Part of a small language model's weights.
Size: MLP 1024 tanh GELU, vocabulary 32000, 19.3M parameters.
Architecture: LayerNorm before each block, biases, normalized queries and keys.
Training: 880M tokens, 6717 steps.
Each number is 50 + 12 x the weight over its row's rms, rounded and kept within 0 to 99. Layers, rows and columns count from 0. The size before them is the row's rms in percent of the matrix's.

# layer 3 MLP down (transposed), 1024x256, rms 0.0825, rows 526-553, columns 0-127
103:68 53 54 70 54 51 41 26 54 40 60 34 45 55 58 39 48 22 33 42 42 40 70 46 52 43 36 55 51 37 38 58 49 20 46 39 49 52 59 36 59 56 36 71 37 37 40 42 32 57 54 50 52 19 68 45 57 36 60 51 60 65 50 63 33 58 47 48 62 49 63 78 52 57 44 60 45 77 23 50 60 55 41 62 55 51 51 33 62 49 78 55 76 38 40 37 53 59 29 67 59 55 50 42 63 19 57 60 47 67 67 54 56 57 38 58 63 60 65 51 49 50 72 51 52 49 48 48
115:56 37 62 56 47 47 43 53 58 40 65 53 55 42 45 54 60 50 42 42 55 42 57 41 46 51 72 56 61 41 36 53 60 59 65 37 29 40 47 65 34 58 61 51 74 57 57 55 50 45 29 57 53 57 38 44 55 40 57 53 54 42 62 34 50 58 45 34 34 42 50 72 49 62 50 55 28 54 55 52 67 63 53 33 45 47 49 55 70 32 36 28 58 31 57 57 50 55 46 48 55 43 67 47 39 57 66 58 40 48 69 71 46 49 73 42 61 35 37 57 56 56 65 38 55 47 51 49
110:54 58 44 32 67 42 67 45 52 72 36 33 44 25 56 65 47 74 47 47 49 43 48 57 41 38 25 48 40 63 49 53 40 53 36 51 56 74 36 30 43 56 51 43 32 52 67 40 41 59 49 29 21 51 61 59 58 61 65 20 48 58 54 59 62 48 57 50 34 47 36 39 63 52 49 46 44 33 50 45 28 43 75 49 63 37 53 60 41 79 59 62 64 67 44 76 45 34 39 62 43 43 40 57 64 57 63 50 37 42 54 52 33 55 49 46 54 51 30 56 36 58 20 54 41 38 75 43
107:42 67 33 43 39 64 61 53 19 51 43 46 55 43 31 44 53 49 55 40 70 60 51 69 41 49 50 50 70 38 55 40 43 57 77 79 52 38 54 34 39 55 42 69 51 42 43 59 58 30 57 51 64 48 54 69 38 43 50 45 58 62 40 58 73 58 35 66 56 69 45 35 57 49 43 46 46 57 52 40 34 39 55 60 46 36 56 17 44 52 59 53 33 41 66 55 40 37 51 48 55 36 15 45 62 50 41 63 59 59 63 45 51 74 61 56 58 41 49 69 42 47 73 54 62 68 54 32
093:47 57 48 63 46 47 41 54 47 21 56 62 75 46 54 40 76 49 54 63 69 54 40 55 59 30 56 61 60 38 48 40 57 54 80 20 45 53 60 44 49 56 45 54 66 53 33 50 33 40 51 62 69 38 71 56 28 35 52 60 55 54 61 59 36 43 46 58 58 36 65 51 56 34 51 65 46 36 49 43 69 35 28 63 50 40 54 33 71 50 46 33 35 40 52 71 30 28 43 36 66 49 44 47 42 55 43 58 42 30 40 67 77 25 59 64 47 49 39 49 46 42 44 57 38 80 38 71
099:49 52 59 47 58 56 40 52 84 51 45 49 38 53 41 48 51 35 43 40 65 44 52 49 64 37 39 43 55 56 26 69 45 57 53 36 63 54 57 40 38 44 53 50 40 43 57 44 60 70 42 56 57 43 42 71 62 50 64 62 52 44 39 58 41 73 62 75 48 55 49 57 56 38 36 36 31 50 44 40 58 43 49 48 31 53 50 48 52 85 30 73 46 36 62 52 48 64 42 55 67 50 51 48 50 56 44 33 81 66 40 58 65 40 59 34 45 54 45 53 44 69 51 62 65 57 50 45
106:40 49 52 55 35 51 68 54 34 38 51 34 57 61 55 33 63 72 66 60 42 37 40 52 29 39 69 62 68 45 61 65 32 55 53 29 65 43 56 62 32 69 44 40 55 53 66 52 28 78 57 64 83 65 45 52 22 32 58 49 43 53 39 52 52 36 46 30 43 57 45 51 28 46 61 40 50 52 48 50 54 48 60 26 51 41 58 48 73 60 49 45 23 66 32 27 29 62 43 66 51 54 63 46 71 50 59 50 33 45 42 59 58 29 41 54 47 26 43 30 67 35 68 61 60 41 48 74
101:59 57 38 59 21 67 71 56 45 62 24 53 50 73 51 66 59 38 59 36 39 41 63 65 33 34 25 49 57 43 61 62 62 44 75 27 40 53 48 54 45 45 61 64 46 41 67 45 32 68 51 32 46 52 44 43 38 52 52 66 48 48 51 48 54 55 50 62 55 25 46 64 54 39 55 45 39 49 38 32 54 57 47 54 46 60 55 41 53 54 49 58 61 38 63 56 53 50 55 62 53 70 49 50 35 48 52 59 55 44 44 16 36 52 37 58 60 59 44 53 45 46 52 56 38 46 56 18
105:44 43 36 49 39 70 45 44 43 54 51 43 59 37 58 52 44 55 37 60 49 69 50 49 43 31 50 42 55 65 51 62 44 59 48 30 66 33 55 53 51 61 54 48 80 49 66 59 73 37 46 52 67 41 47 34 42 39 49 54 55 50 36 55 59 55 22 46 53 45 73 43 48 48 62 57 51 40 49 41 51 60 29 74 61 52 39 36 55 42 56 65 48 58 41 63 40 51 59 63 46 62 70 56 50 58 46 41 43 52 43 41 40 55 42 57 74 32 53 39 69 58 40 33 42 34 23 37
081:53 62 45 47 43 58 37 66 62 33 42 61 39 50 66 39 63 51 41 37 54 56 69 53 58 65 50 84 53 54 28 72 71 39 58 56 41 18 33 43 58 65 55 57 25 39 85 50 44 56 30 51 45 42 41 56 35 56 30 40 59 52 58 50 47 61 45 75 48 49 38 64 48 54 39 66 45 57 61 65 51 71 60 33 43 64 36 41 40 65 49 45 76 47 66 43 42 33 49 63 34 70 53 49 47 44 50 59 71 33 52 45 39 60 40 65 47 60 42 81 51 36 51 50 47 54 56 58
097:64 63 24 65 47 46 33 77 57 67 59 39 21 18 48 32 18 59 27 60 55 43 31 48 45 41 67 69 34 50 59 35 60 60 63 60 64 57 67 73 48 57 34 42 52 81 58 40 60 21 49 79 52 41 71 23 45 49 60 54 45 55 48 58 34 65 48 48 45 49 41 39 52 31 72 65 46 55 54 62 58 44 46 47 52 46 34 52 55 58 57 54 51 49 67 46 41 59 23 56 57 71 46 45 44 57 50 61 57 44 26 51 55 57 54 45 65 67 44 37 42 39 54 56 70 51 46 37
096:48 56 61 72 41 60 52 49 49 55 60 45 39 54 52 55 42 57 58 61 31 55 64 63 41 64 48 33 44 36 41 46 23 57 30 53 50 58 46 48 33 60 49 71 49 39 42 62 70 57 26 45 75 60 47 57 49 32 34 36 71 58 53 51 67 53 37 30 46 46 20 45 52 62 60 40 56 35 48 97 54 68 54 44 59 45 46 58 54 54 71 35 51 46 59 53 40 43 64 49 53 58 55 46 43 25 58 57 63 44 44 31 48 41 71 46 44 49 60 48 61 64 65 54 49 50 51 63
112:44 35 37 68 50 65 29 60 68 34 49 60 64 72 60 61 58 29 56 48 55 51 33 42 40 39 41 45 44 48 34 48 36 76 26 64 62 56 15 41 47 44 47 33 48 39 56 44 45 72 46 41 57 51 48 55 42 50 70 64 57 47 37 40 61 51 29 72 45 56 47 56 45 45 30 53 47 47 53 50 50 54 51 60 40 50 47 37 52 26 44 64 52 52 61 35 60 70 45 29 41 59 73 47 41 58 44 54 65 58 55 37 62 55 38 48 59 62 60 58 74 50 45 45 48 52 48 53
080:55 58 22 43 61 34 69 44 58 29 36 53 51 43 52 66 70 67 43 65 46 43 51 49 53 34 28 66 63 50 45 17 33 59 74 43 49 47 39 62 47 56 54 77 82 45 63 76 56 46 36 70 46 41 42 52 71 41 43 56 37 63 54 28 49 44 44 34 70 41 36 46 50 59 67 54 42 54 62 48 59 57 59 51 62 65 71 45 54 56 40 52 43 48 59 34 40 48 27 75 68 58 41 55 36 43 36 47 44 50 36 70 29 50 77 27 33 53 68 39 50 41 68 53 43 46 48 40
107:50 67 49 44 49 39 48 46 65 53 43 43 55 45 43 49 45 61 51 39 65 57 47 50 18 60 61 38 59 43 70 27 35 47 51 49 56 35 33 56 35 54 54 71 66 50 68 39 34 43 55 36 31 42 54 41 36 42 66 48 36 74 62 38 52 80 50 43 44 40 31 49 37 51 45 49 55 67 62 64 48 60 62 65 61 50 49 50 67 48 29 44 51 42 48 73 68 43 61 74 59 32 24 53 63 49 56 35 57 50 64 45 50 32 61 56 36 48 50 45 25 32 43 60 57 50 38 58
090:61 57 59 49 59 58 38 49 77 50 53 52 47 34 44 56 36 57 54 46 63 31 66 33 44 33 58 64 30 31 52 38 55 57 29 55 60 36 74 46 37 61 66 35 70 40 58 28 36 53 38 39 43 50 33 31 39 29 59 49 25 35 64 44 41 52 57 55 38 52 65 63 60 62 50 59 54 48 35 51 48 47 67 49 29 55 36 56 62 68 54 43 47 40 26 60 61 67 44 49 53 40 43 34 52 67 28 44 33 46 46 65 45 61 61 66 68 46 75 61 47 47 45 53 61 28 48 32
101:54 67 51 56 44 51 57 43 57 53 41 49 52 51 34 29 45 53 53 54 44 56 43 33 61 67 55 46 39 42 58 40 26 57 44 51 41 57 41 55 50 40 49 58 63 59 20 34 52 64 51 58 71 53 60 51 51 68 47 51 47 46 60 61 69 44 36 42 47 51 31 70 48 43 71 43 15 75 62 57 61 36 49 58 44 56 51 74 43 59 50 53 43 23 48 71 44 45 45 49 59 49 53 47 34 36 56 51 23 82 62 28 64 80 53 28 33 62 69 55 48 40 57 52 50 62 31 32
098:44 29 51 35 41 60 41 61 37 54 23 65 56 70 41 27 51 53 51 57 74 44 31 67 38 60 52 61 53 53 41 56 43 41 64 53 52 56 60 52 56 54 45 68 47 25 63 16 48 52 45 59 56 34 45 75 39 50 61 59 48 53 67 50 51 42 42 60 59 48 48 55 46 55 40 34 55 48 74 46 64 42 55 59 45 46 62 50 38 68 58 31 55 50 42 49 78 41 53 41 55 47 70 50 52 30 70 60 46 37 67 37 48 57 54 40 48 68 58 40 48 48 64 43 39 49 59 56
095:53 64 39 51 41 53 56 58 45 47 46 50 65 37 69 54 48 62 56 52 58 64 60 44 43 48 26 41 53 66 45 52 50 63 69 26 54 46 44 57 35 56 62 70 60 50 47 13 56 47 51 45 33 49 21 56 30 48 52 58 46 51 47 59 24 43 51 57 43 40 52 38 48 44 49 44 64 56 31 14 59 52 33 43 61 43 40 75 43 53 54 56 45 40 62 59 73 58 49 57 56 53 27 37 55 57 44 43 60 49 51 48 69 45 49 63 35 50 43 69 49 37 51 51 53 60 59 54
091:50 60 47 51 25 70 52 63 48 54 36 45 55 71 46 51 41 52 40 50 48 44 44 38 60 53 36 31 33 37 47 54 50 55 38 47 58 56 29 51 64 39 67 75 42 66 09 52 32 49 64 35 32 45 33 54 54 38 47 56 69 53 47 69 43 54 42 68 32 71 70 63 38 63 55 58 32 48 49 38 33 36 53 41 62 58 52 69 30 54 60 63 47 44 59 24 54 70 58 37 70 38 59 45 53 56 64 50 52 70 50 25 77 54 60 51 53 66 37 50 27 48 39 59 32 60 53 45
108:45 28 51 58 54 53 53 37 53 64 43 60 19 59 45 66 45 41 56 53 43 54 44 42 61 56 46 49 59 46 72 51 41 42 48 66 74 51 71 37 56 36 41 56 46 57 44 42 51 49 55 41 45 54 49 43 58 56 36 43 81 56 24 59 53 51 39 40 37 54 62 38 42 51 40 50 58 70 56 34 67 55 62 72 50 50 44 47 39 39 26 87 54 49 51 55 56 44 42 60 54 32 49 27 50 40 44 65 64 63 35 40 56 40 50 64 49 56 51 44 63 41 63 25 59 55 45 46
102:67 35 75 44 43 55 51 57 44 49 46 59 56 59 61 48 33 46 39 51 55 51 54 58 40 38 33 48 39 39 32 52 55 57 44 43 43 46 57 46 71 49 69 72 49 50 44 55 53 41 55 44 39 53 44 40 78 62 72 54 66 54 49 58 36 70 42 56 35 60 59 30 37 72 39 38 60 60 62 65 46 55 71 56 51 47 75 24 75 46 49 47 63 42 44 29 34 61 61 64 72 50 82 44 49 46 43 54 36 61 61 50 49 48 36 55 64 43 24 73 76 52 42 22 52 34 61 56
115:58 47 63 47 37 42 68 53 39 57 36 75 54 23 56 67 56 41 43 65 37 60 58 36 66 59 45 61 52 47 54 55 46 59 62 38 43 48 45 56 27 23 53 31 55 73 36 46 61 51 47 73 59 55 75 56 36 72 33 40 34 54 22 42 53 48 57 38 46 50 47 47 60 56 31 34 46 61 55 39 45 38 64 29 57 29 32 55 44 44 33 84 54 22 49 40 88 73 65 50 60 56 70 43 63 56 41 59 36 32 59 47 46 45 53 59 36 34 42 37 80 54 32 49 66 49 55 56
090:65 44 69 65 53 40 52 46 50 33 65 31 42 46 54 49 30 54 77 46 50 57 42 35 46 46 56 37 55 64 53 44 56 29 58 42 58 59 22 63 54 56 35 51 45 36 52 57 49 60 44 53 59 27 49 33 64 38 46 63 63 50 49 64 51 64 46 81 41 55 50 39 25 73 33 47 51 37 61 20 35 29 27 32 32 64 38 58 70 38 46 51 53 58 39 62 30 43 69 59 49 46 45 51 56 49 31 44 59 40 51 31 47 26 44 33 49 37 65 54 61 23 69 29 42 79 42 73
092:70 72 49 25 44 63 75 57 60 50 51 76 35 47 59 47 69 44 58 48 42 32 71 72 48 43 53 62 41 70 48 38 56 33 59 56 54 59 40 45 57 61 44 56 46 40 51 53 34 36 69 44 55 54 63 67 67 37 38 54 47 36 51 52 57 51 60 55 37 59 34 51 60 43 51 40 66 46 49 69 41 44 62 67 50 62 55 47 45 56 46 56 65 42 49 58 40 55 43 31 48 49 31 36 28 47 46 58 75 36 33 51 57 28 45 52 51 60 41 57 58 42 44 71 64 51 55 36
093:56 53 57 61 48 57 43 37 36 39 56 47 36 48 47 51 45 36 58 76 69 43 49 39 57 55 59 37 51 45 42 57 64 58 52 56 43 59 56 64 54 26 49 42 35 46 57 50 54 60 54 39 35 41 56 47 62 51 64 33 55 50 57 55 47 16 43 50 36 43 61 38 29 39 57 43 57 79 31 60 54 62 42 30 39 50 30 43 57 48 62 61 62 39 63 51 31 61 44 37 36 55 37 49 46 40 42 52 51 49 53 61 47 58 46 79 66 46 47 51 57 55 55 41 40 75 49 30
099:56 47 36 65 43 37 55 56 54 51 69 54 54 52 60 70 56 50 44 62 47 65 41 50 70 46 36 39 46 41 66 40 56 54 78 47 52 65 50 42 48 50 57 58 69 54 27 69 52 40 62 69 69 55 57 50 46 59 49 65 61 23 68 47 45 55 45 56 58 24 29 39 51 45 58 61 37 51 52 42 68 58 54 41 63 45 33 37 59 28 59 52 33 62 51 57 43 47 45 71 61 49 51 36 40 57 38 41 55 61 35 47 57 51 45 61 70 59 38 61 48 29 44 57 73 55 61 56
097:75 44 44 61 52 20 57 69 60 60 69 54 56 51 36 30 49 62 57 57 48 37 36 54 34 72 71 69 33 39 23 54 64 59 52 52 46 48 66 52 33 45 63 57 48 46 46 52 54 43 37 58 52 31 54 48 54 53 25 57 46 55 53 36 39 52 59 54 50 55 40 57 41 52 42 41 52 32 64 70 63 51 71 36 49 40 47 59 66 42 49 41 59 55 40 53 37 49 41 72 64 37 71 52 59 48 61 57 54 26 53 53 56 38 56 52 35 44 48 46 54 23 31 44 48 30 58 53
# layer 3 MLP up, 1024x256, rms 0.33, rows 527-553, columns 0-127
110:44 53 32 41 47 58 50 51 63 52 56 51 77 28 39 55 39 66 71 62 64 74 47 34 44 57 73 30 60 56 47 47 50 68 37 57 50 30 39 58 41 49 56 50 62 14 55 65 55 55 54 62 49 52 31 46 53 69 34 43 51 43 48 31 51 56 61 40 65 53 52 43 42 54 55 43 43 47 46 51 78 24 35 34 41 57 46 67 60 35 23 62 86 46 44 42 42 68 41 52 51 37 45 40 46 47 43 39 55 35 52 48 38 72 46 10 63 54 35 55 61 56 44 63 61 60 46 37
098:48 45 44 47 89 39 51 83 41 38 55 50 64 36 53 69 48 58 54 58 36 57 69 53 53 62 41 26 26 54 36 58 55 54 49 60 23 42 33 41 36 52 26 60 58 68 59 55 36 56 43 37 56 55 38 41 56 57 51 58 68 57 50 39 56 61 52 21 77 61 37 54 53 53 87 48 61 44 60 58 53 57 51 61 47 44 45 53 45 52 40 53 36 50 46 62 66 56 48 56 42 42 59 60 15 41 61 46 63 47 44 55 35 70 31 38 62 55 54 54 52 63 51 59 58 44 50 52
111:28 48 42 48 62 53 26 57 48 57 68 59 43 52 52 59 47 49 44 37 41 40 71 51 51 59 33 56 69 37 49 27 67 69 58 52 58 63 68 35 34 59 51 51 63 57 27 40 76 35 57 52 52 32 30 47 30 54 46 46 62 61 43 49 41 48 48 27 26 27 59 54 57 64 48 52 81 46 68 47 54 52 51 63 55 53 44 60 62 56 42 52 45 41 56 69 58 49 32 73 53 58 40 47 66 60 45 39 78 37 52 59 41 64 37 45 44 44 46 53 47 63 58 51 59 52 66 27
093:63 48 43 60 60 30 53 53 48 81 61 38 47 48 52 37 54 56 50 56 30 62 59 57 58 50 60 42 43 55 47 54 57 61 34 59 49 44 73 50 51 47 64 44 62 41 54 52 73 49 62 48 53 68 56 35 56 70 43 39 63 60 42 41 54 46 65 62 38 40 40 46 59 47 59 40 45 46 32 31 48 89 51 47 28 20 40 27 52 37 45 29 47 50 17 46 60 45 38 50 54 63 57 36 33 26 64 33 58 54 43 33 46 55 49 39 45 53 63 66 40 65 36 49 58 26 50 46
099:80 50 39 60 50 69 35 57 63 55 50 59 34 43 40 57 50 53 42 40 54 48 44 60 49 62 55 44 57 48 43 25 49 56 28 62 43 52 43 44 58 42 47 27 73 45 65 48 72 48 37 48 46 32 60 35 68 35 48 46 54 58 43 73 70 54 36 62 73 47 37 56 49 79 41 44 43 60 49 29 44 52 42 75 68 46 36 50 69 50 43 42 37 63 40 47 59 58 67 39 57 60 56 54 26 34 54 51 51 35 31 64 36 55 39 61 64 49 60 52 27 49 50 41 42 54 30 57
104:50 50 58 48 49 24 51 49 54 72 64 59 43 65 37 26 42 48 49 40 59 58 45 44 91 11 44 35 34 49 42 68 43 58 62 39 60 67 59 63 64 51 57 44 46 49 56 53 45 44 59 40 50 62 64 57 50 39 43 50 64 43 48 56 36 58 38 58 71 37 51 32 38 42 65 50 53 37 44 36 57 44 40 48 50 59 66 35 66 54 45 63 53 41 51 61 56 55 60 32 48 38 62 58 43 47 56 60 50 32 53 49 49 43 34 58 51 66 40 20 33 67 57 47 47 51 38 48
104:43 40 60 35 58 54 52 47 45 47 55 58 39 61 59 56 47 51 60 61 51 52 68 56 59 75 58 37 71 58 35 42 63 53 34 36 42 32 38 29 46 40 66 59 50 52 34 65 40 64 62 75 40 59 70 46 32 47 33 60 43 49 56 67 52 33 57 49 72 53 53 36 22 60 70 49 40 59 39 62 56 61 38 50 40 39 54 48 31 50 55 48 33 38 77 39 41 44 32 33 48 42 59 42 72 53 40 40 45 48 39 32 48 57 63 69 59 53 37 50 48 56 37 53 46 54 55 73
102:59 34 41 61 56 25 45 43 53 49 61 45 47 50 54 45 40 40 71 66 46 39 29 73 58 45 60 46 44 75 53 26 66 49 48 61 50 37 33 35 36 44 63 48 60 62 39 35 43 73 62 44 23 47 46 52 61 58 42 49 50 57 70 49 47 40 64 65 50 50 46 49 64 51 66 45 77 69 41 55 56 64 50 43 31 53 53 49 44 19 47 61 55 58 61 56 58 57 53 46 52 53 63 37 65 55 31 43 55 50 49 55 52 57 57 59 77 56 53 54 66 49 51 51 71 35 39 51
091:29 35 69 62 37 52 65 30 31 61 55 48 57 33 54 42 66 47 34 55 35 50 58 47 28 48 61 37 50 44 66 38 27 49 75 36 73 54 51 54 37 48 45 24 57 48 29 46 77 42 64 39 39 50 61 30 60 74 46 53 43 39 66 50 40 75 46 39 68 38 82 55 68 40 48 54 59 40 20 34 46 56 38 65 48 50 53 57 61 33 51 66 23 44 36 42 59 73 47 60 67 35 47 65 58 39 49 37 24 51 59 68 54 45 48 64 46 55 60 29 55 51 54 67 51 42 50 20
099:34 54 27 61 40 36 25 48 47 52 53 57 38 34 53 48 35 59 51 57 53 28 32 37 59 29 45 46 40 52 49 63 53 70 40 51 48 65 57 39 59 39 60 55 55 48 34 73 47 24 66 46 57 50 55 38 43 54 53 43 51 38 40 46 33 48 61 51 54 40 33 30 64 53 52 43 52 48 57 41 64 41 41 56 45 45 48 51 32 50 36 61 30 50 54 55 45 41 53 44 44 62 28 36 57 37 74 77 57 51 26 54 36 54 41 37 56 55 68 16 48 38 72 60 57 49 64 56
098:45 40 62 71 62 35 45 38 41 53 49 67 48 46 68 55 44 50 39 45 31 55 57 41 56 34 58 53 50 50 54 66 35 63 44 59 67 38 41 33 89 33 50 60 48 76 42 54 56 56 64 50 38 67 37 32 79 48 47 62 48 36 62 32 45 38 36 68 56 45 45 45 68 63 47 62 70 61 53 49 50 76 50 41 39 43 49 50 38 56 50 64 38 60 57 70 55 23 61 50 44 49 56 27 45 57 42 46 37 48 64 74 59 56 27 49 36 34 37 48 61 36 47 56 54 30 45 46
112:41 27 55 36 46 75 65 49 40 47 45 48 45 45 55 18 53 58 44 38 67 43 47 51 71 50 45 69 48 76 61 69 51 49 73 39 45 57 49 43 38 54 38 43 26 57 55 63 32 51 53 35 36 54 31 45 58 54 32 59 50 41 55 51 31 60 41 57 43 54 59 31 52 41 27 51 40 56 43 43 63 49 49 52 44 49 26 52 61 74 29 58 35 50 52 51 52 53 59 41 53 52 34 44 37 60 59 52 69 48 37 57 44 73 58 54 69 48 36 65 60 41 40 40 55 57 37 32
087:50 80 37 44 64 60 50 65 38 45 36 57 27 43 39 34 49 57 25 49 45 46 51 65 61 46 36 59 49 49 43 50 55 46 62 39 66 67 32 56 64 66 36 51 35 63 32 71 65 55 60 49 69 42 36 64 40 44 38 62 40 63 44 27 64 45 34 51 63 48 41 40 34 80 68 49 34 75 61 34 57 52 56 56 74 61 44 28 38 36 39 35 27 46 38 54 50 34 62 75 53 55 45 52 47 38 77 65 36 45 27 41 38 36 49 47 45 53 63 48 56 54 43 54 48 42 37 40
108:25 44 54 59 64 40 37 47 37 38 57 48 41 37 56 51 55 69 37 41 60 62 44 46 48 71 49 67 68 34 33 46 58 64 38 66 54 25 50 46 70 50 39 45 56 66 60 46 27 40 56 56 56 53 23 44 47 71 52 48 70 54 52 38 46 57 37 43 40 50 29 30 60 65 42 58 47 50 30 39 59 61 47 41 42 73 46 39 50 39 54 39 36 61 42 59 65 63 70 66 62 57 52 44 50 51 62 49 62 47 58 34 71 72 29 43 64 46 55 44 51 38 46 55 52 58 41 74
088:64 59 56 42 43 56 50 29 36 44 54 62 43 64 28 44 49 62 36 56 33 61 26 64 35 60 59 66 50 48 51 32 47 60 40 23 60 61 48 54 65 46 49 40 74 29 50 52 62 50 43 52 67 51 51 48 55 78 39 52 76 28 29 53 50 53 44 43 73 54 29 58 59 49 53 32 46 47 76 39 78 41 39 54 49 38 44 59 60 35 45 54 65 66 88 51 64 43 60 68 38 51 33 79 64 15 36 60 55 35 40 52 60 43 44 43 44 58 48 37 36 51 48 53 59 47 41 44
104:62 39 47 63 53 47 57 44 49 45 42 56 43 35 57 29 55 60 51 61 58 45 56 46 83 50 28 53 45 56 42 61 67 51 45 63 55 42 69 50 28 68 52 42 27 62 26 41 55 59 57 53 57 59 50 42 52 57 49 67 72 47 62 73 52 43 47 35 57 56 35 50 44 72 59 57 54 65 54 45 42 47 25 49 42 46 41 56 54 47 65 67 39 44 36 77 42 48 45 59 39 50 68 42 60 41 32 35 40 43 61 53 45 53 58 51 50 48 61 51 64 58 39 34 28 46 33 68
099:53 53 69 40 55 35 52 65 49 33 45 57 54 33 51 39 33 73 59 35 50 47 67 36 42 72 37 68 41 61 51 55 64 22 56 48 38 26 52 29 46 58 40 34 49 71 48 54 52 46 49 62 33 60 40 35 63 50 64 46 53 55 52 42 35 39 40 61 45 53 48 43 59 51 62 39 68 61 55 51 36 49 29 48 38 53 49 69 43 68 35 55 46 42 61 56 45 57 38 74 59 57 32 54 70 56 41 45 43 53 52 49 72 55 49 60 43 38 44 46 81 44 49 58 55 26 71 44
089:71 47 46 71 51 31 61 71 42 65 51 30 64 60 35 23 65 39 51 50 60 49 37 61 58 35 49 47 46 39 31 41 59 62 43 79 44 44 60 47 42 35 61 41 52 47 38 57 65 59 37 59 46 60 65 40 62 60 52 42 35 52 34 42 54 47 49 70 43 46 52 44 67 60 56 57 42 50 80 58 51 67 51 64 59 30 58 26 71 47 28 53 57 57 31 49 70 45 60 32 51 48 66 45 53 47 40 36 50 56 60 46 49 63 72 45 39 41 41 35 52 52 47 44 36 31 37 36
098:46 60 51 41 61 50 53 60 53 57 66 53 44 56 50 37 72 58 31 40 58 32 32 58 55 80 38 53 36 66 55 57 53 69 59 43 34 48 56 43 42 76 51 42 55 43 71 67 48 50 70 53 52 39 47 57 46 57 50 32 48 66 25 52 57 39 74 48 35 33 38 43 63 40 46 59 54 44 49 78 35 39 45 43 44 56 68 67 56 35 39 41 36 58 62 49 53 44 54 55 44 45 60 66 76 51 37 31 65 41 60 55 34 71 38 43 63 61 58 56 52 56 53 49 56 57 59 52
100:56 38 51 53 65 15 61 40 60 34 49 67 56 45 34 63 64 35 45 68 54 46 39 55 48 59 39 33 48 60 60 44 41 51 50 46 71 40 51 54 66 23 47 47 43 31 54 41 67 55 49 54 60 63 39 11 36 34 77 64 48 65 54 62 42 56 31 53 49 47 48 44 27 23 57 59 38 58 40 37 52 53 41 63 64 75 46 47 45 51 49 53 69 55 46 74 53 41 70 64 61 45 37 55 56 49 43 77 61 47 49 54 47 49 60 70 49 39 50 70 28 64 47 54 59 65 66 64
110:53 63 69 46 52 51 32 38 50 66 40 48 29 40 43 46 55 48 40 36 63 57 38 58 58 55 56 54 64 66 36 52 85 45 54 31 52 46 55 42 69 52 41 57 62 41 47 48 57 24 39 33 57 57 58 56 45 57 73 47 40 33 58 55 48 41 25 61 54 45 41 42 54 40 49 41 59 41 61 72 63 28 44 44 42 55 63 38 44 60 58 45 46 49 30 53 62 32 47 35 34 52 37 42 54 56 53 46 77 66 49 61 28 49 48 47 59 49 61 60 49 57 39 62 34 39 49 41
115:77 54 67 47 30 29 62 45 81 44 50 58 56 47 61 26 52 65 46 49 36 59 52 44 54 29 49 48 55 74 72 43 69 62 57 37 42 51 45 52 62 56 69 61 38 41 47 26 62 38 54 67 44 43 72 54 40 46 41 37 45 80 49 36 43 44 35 51 60 52 55 49 60 30 56 55 66 56 58 59 44 45 48 31 56 32 55 63 54 51 45 73 64 22 42 41 79 67 51 58 43 61 54 27 60 59 42 48 21 53 43 71 32 74 59 60 40 40 52 46 62 45 34 58 47 42 53 48
094:46 28 55 54 48 49 61 51 32 54 44 66 53 59 69 47 70 44 53 53 52 34 56 49 41 34 35 44 50 40 54 33 47 19 31 47 70 51 75 55 65 58 46 32 54 62 68 56 54 52 53 57 42 42 56 42 64 68 55 71 40 64 47 48 37 53 40 48 34 31 52 52 56 44 43 67 47 62 48 45 58 43 65 31 76 41 41 46 52 48 38 50 43 57 62 46 63 64 56 56 66 57 43 71 34 42 34 44 50 24 39 48 41 56 55 64 39 53 48 49 57 62 48 56 50 30 48 64
089:48 50 64 31 53 62 58 45 78 47 45 55 37 51 53 36 45 57 52 31 66 35 45 58 75 39 48 54 67 37 47 44 69 42 54 32 46 56 54 66 57 50 53 38 47 41 48 40 58 39 35 51 47 39 53 57 49 55 60 45 43 44 57 49 46 58 64 43 52 42 53 30 70 59 60 52 55 46 60 41 49 50 28 41 53 61 31 33 49 52 49 56 59 52 63 42 70 33 53 35 52 50 33 64 62 57 66 34 40 51 45 58 50 48 21 50 74 48 65 37 45 58 38 55 41 52 58 58
096:46 55 46 49 44 38 57 60 22 41 56 68 45 61 50 30 51 71 61 41 62 45 56 39 38 45 47 60 49 63 64 58 67 63 67 48 56 57 46 61 67 67 64 80 50 56 35 60 48 56 36 39 59 54 44 61 57 46 55 43 65 55 49 26 46 62 50 22 56 46 74 44 67 82 30 50 51 73 46 30 50 53 72 45 52 18 34 40 55 69 56 56 36 52 48 36 56 45 34 52 49 45 32 55 43 71 42 50 34 56 39 44 43 44 28 34 65 73 47 52 36 62 51 69 53 51 81 33
097:61 49 40 34 25 51 48 56 54 26 65 62 44 62 44 30 53 72 47 61 55 68 41 61 30 52 64 26 40 48 47 54 43 71 31 74 48 33 52 38 29 17 42 52 38 64 68 61 62 66 63 42 44 72 43 35 39 60 45 60 48 51 61 44 54 50 43 43 51 35 41 54 54 34 40 59 46 49 47 48 15 54 52 60 50 60 70 54 53 46 47 49 42 58 37 43 54 37 51 63 34 45 28 54 83 57 61 54 59 59 53 50 56 50 35 45 48 43 58 48 46 60 69 55 41 57 37 36
091:44 42 73 60 47 56 44 45 50 37 42 60 80 42 30 67 54 52 43 52 63 55 44 45 58 63 45 61 50 44 75 47 61 71 33 57 66 67 53 53 55 47 43 73 64 51 39 40 54 40 60 31 50 61 38 56 31 36 58 53 52 40 46 63 47 66 53 32 47 56 59 49 52 71 60 48 46 54 37 54 55 56 48 64 33 69 53 49 74 35 40 63 40 47 66 34 46 55 68 43 41 37 61 43 68 61 33 47 51 42 56 07 57 73 60 21 55 59 34 39 42 48 71 45 37 57 28 44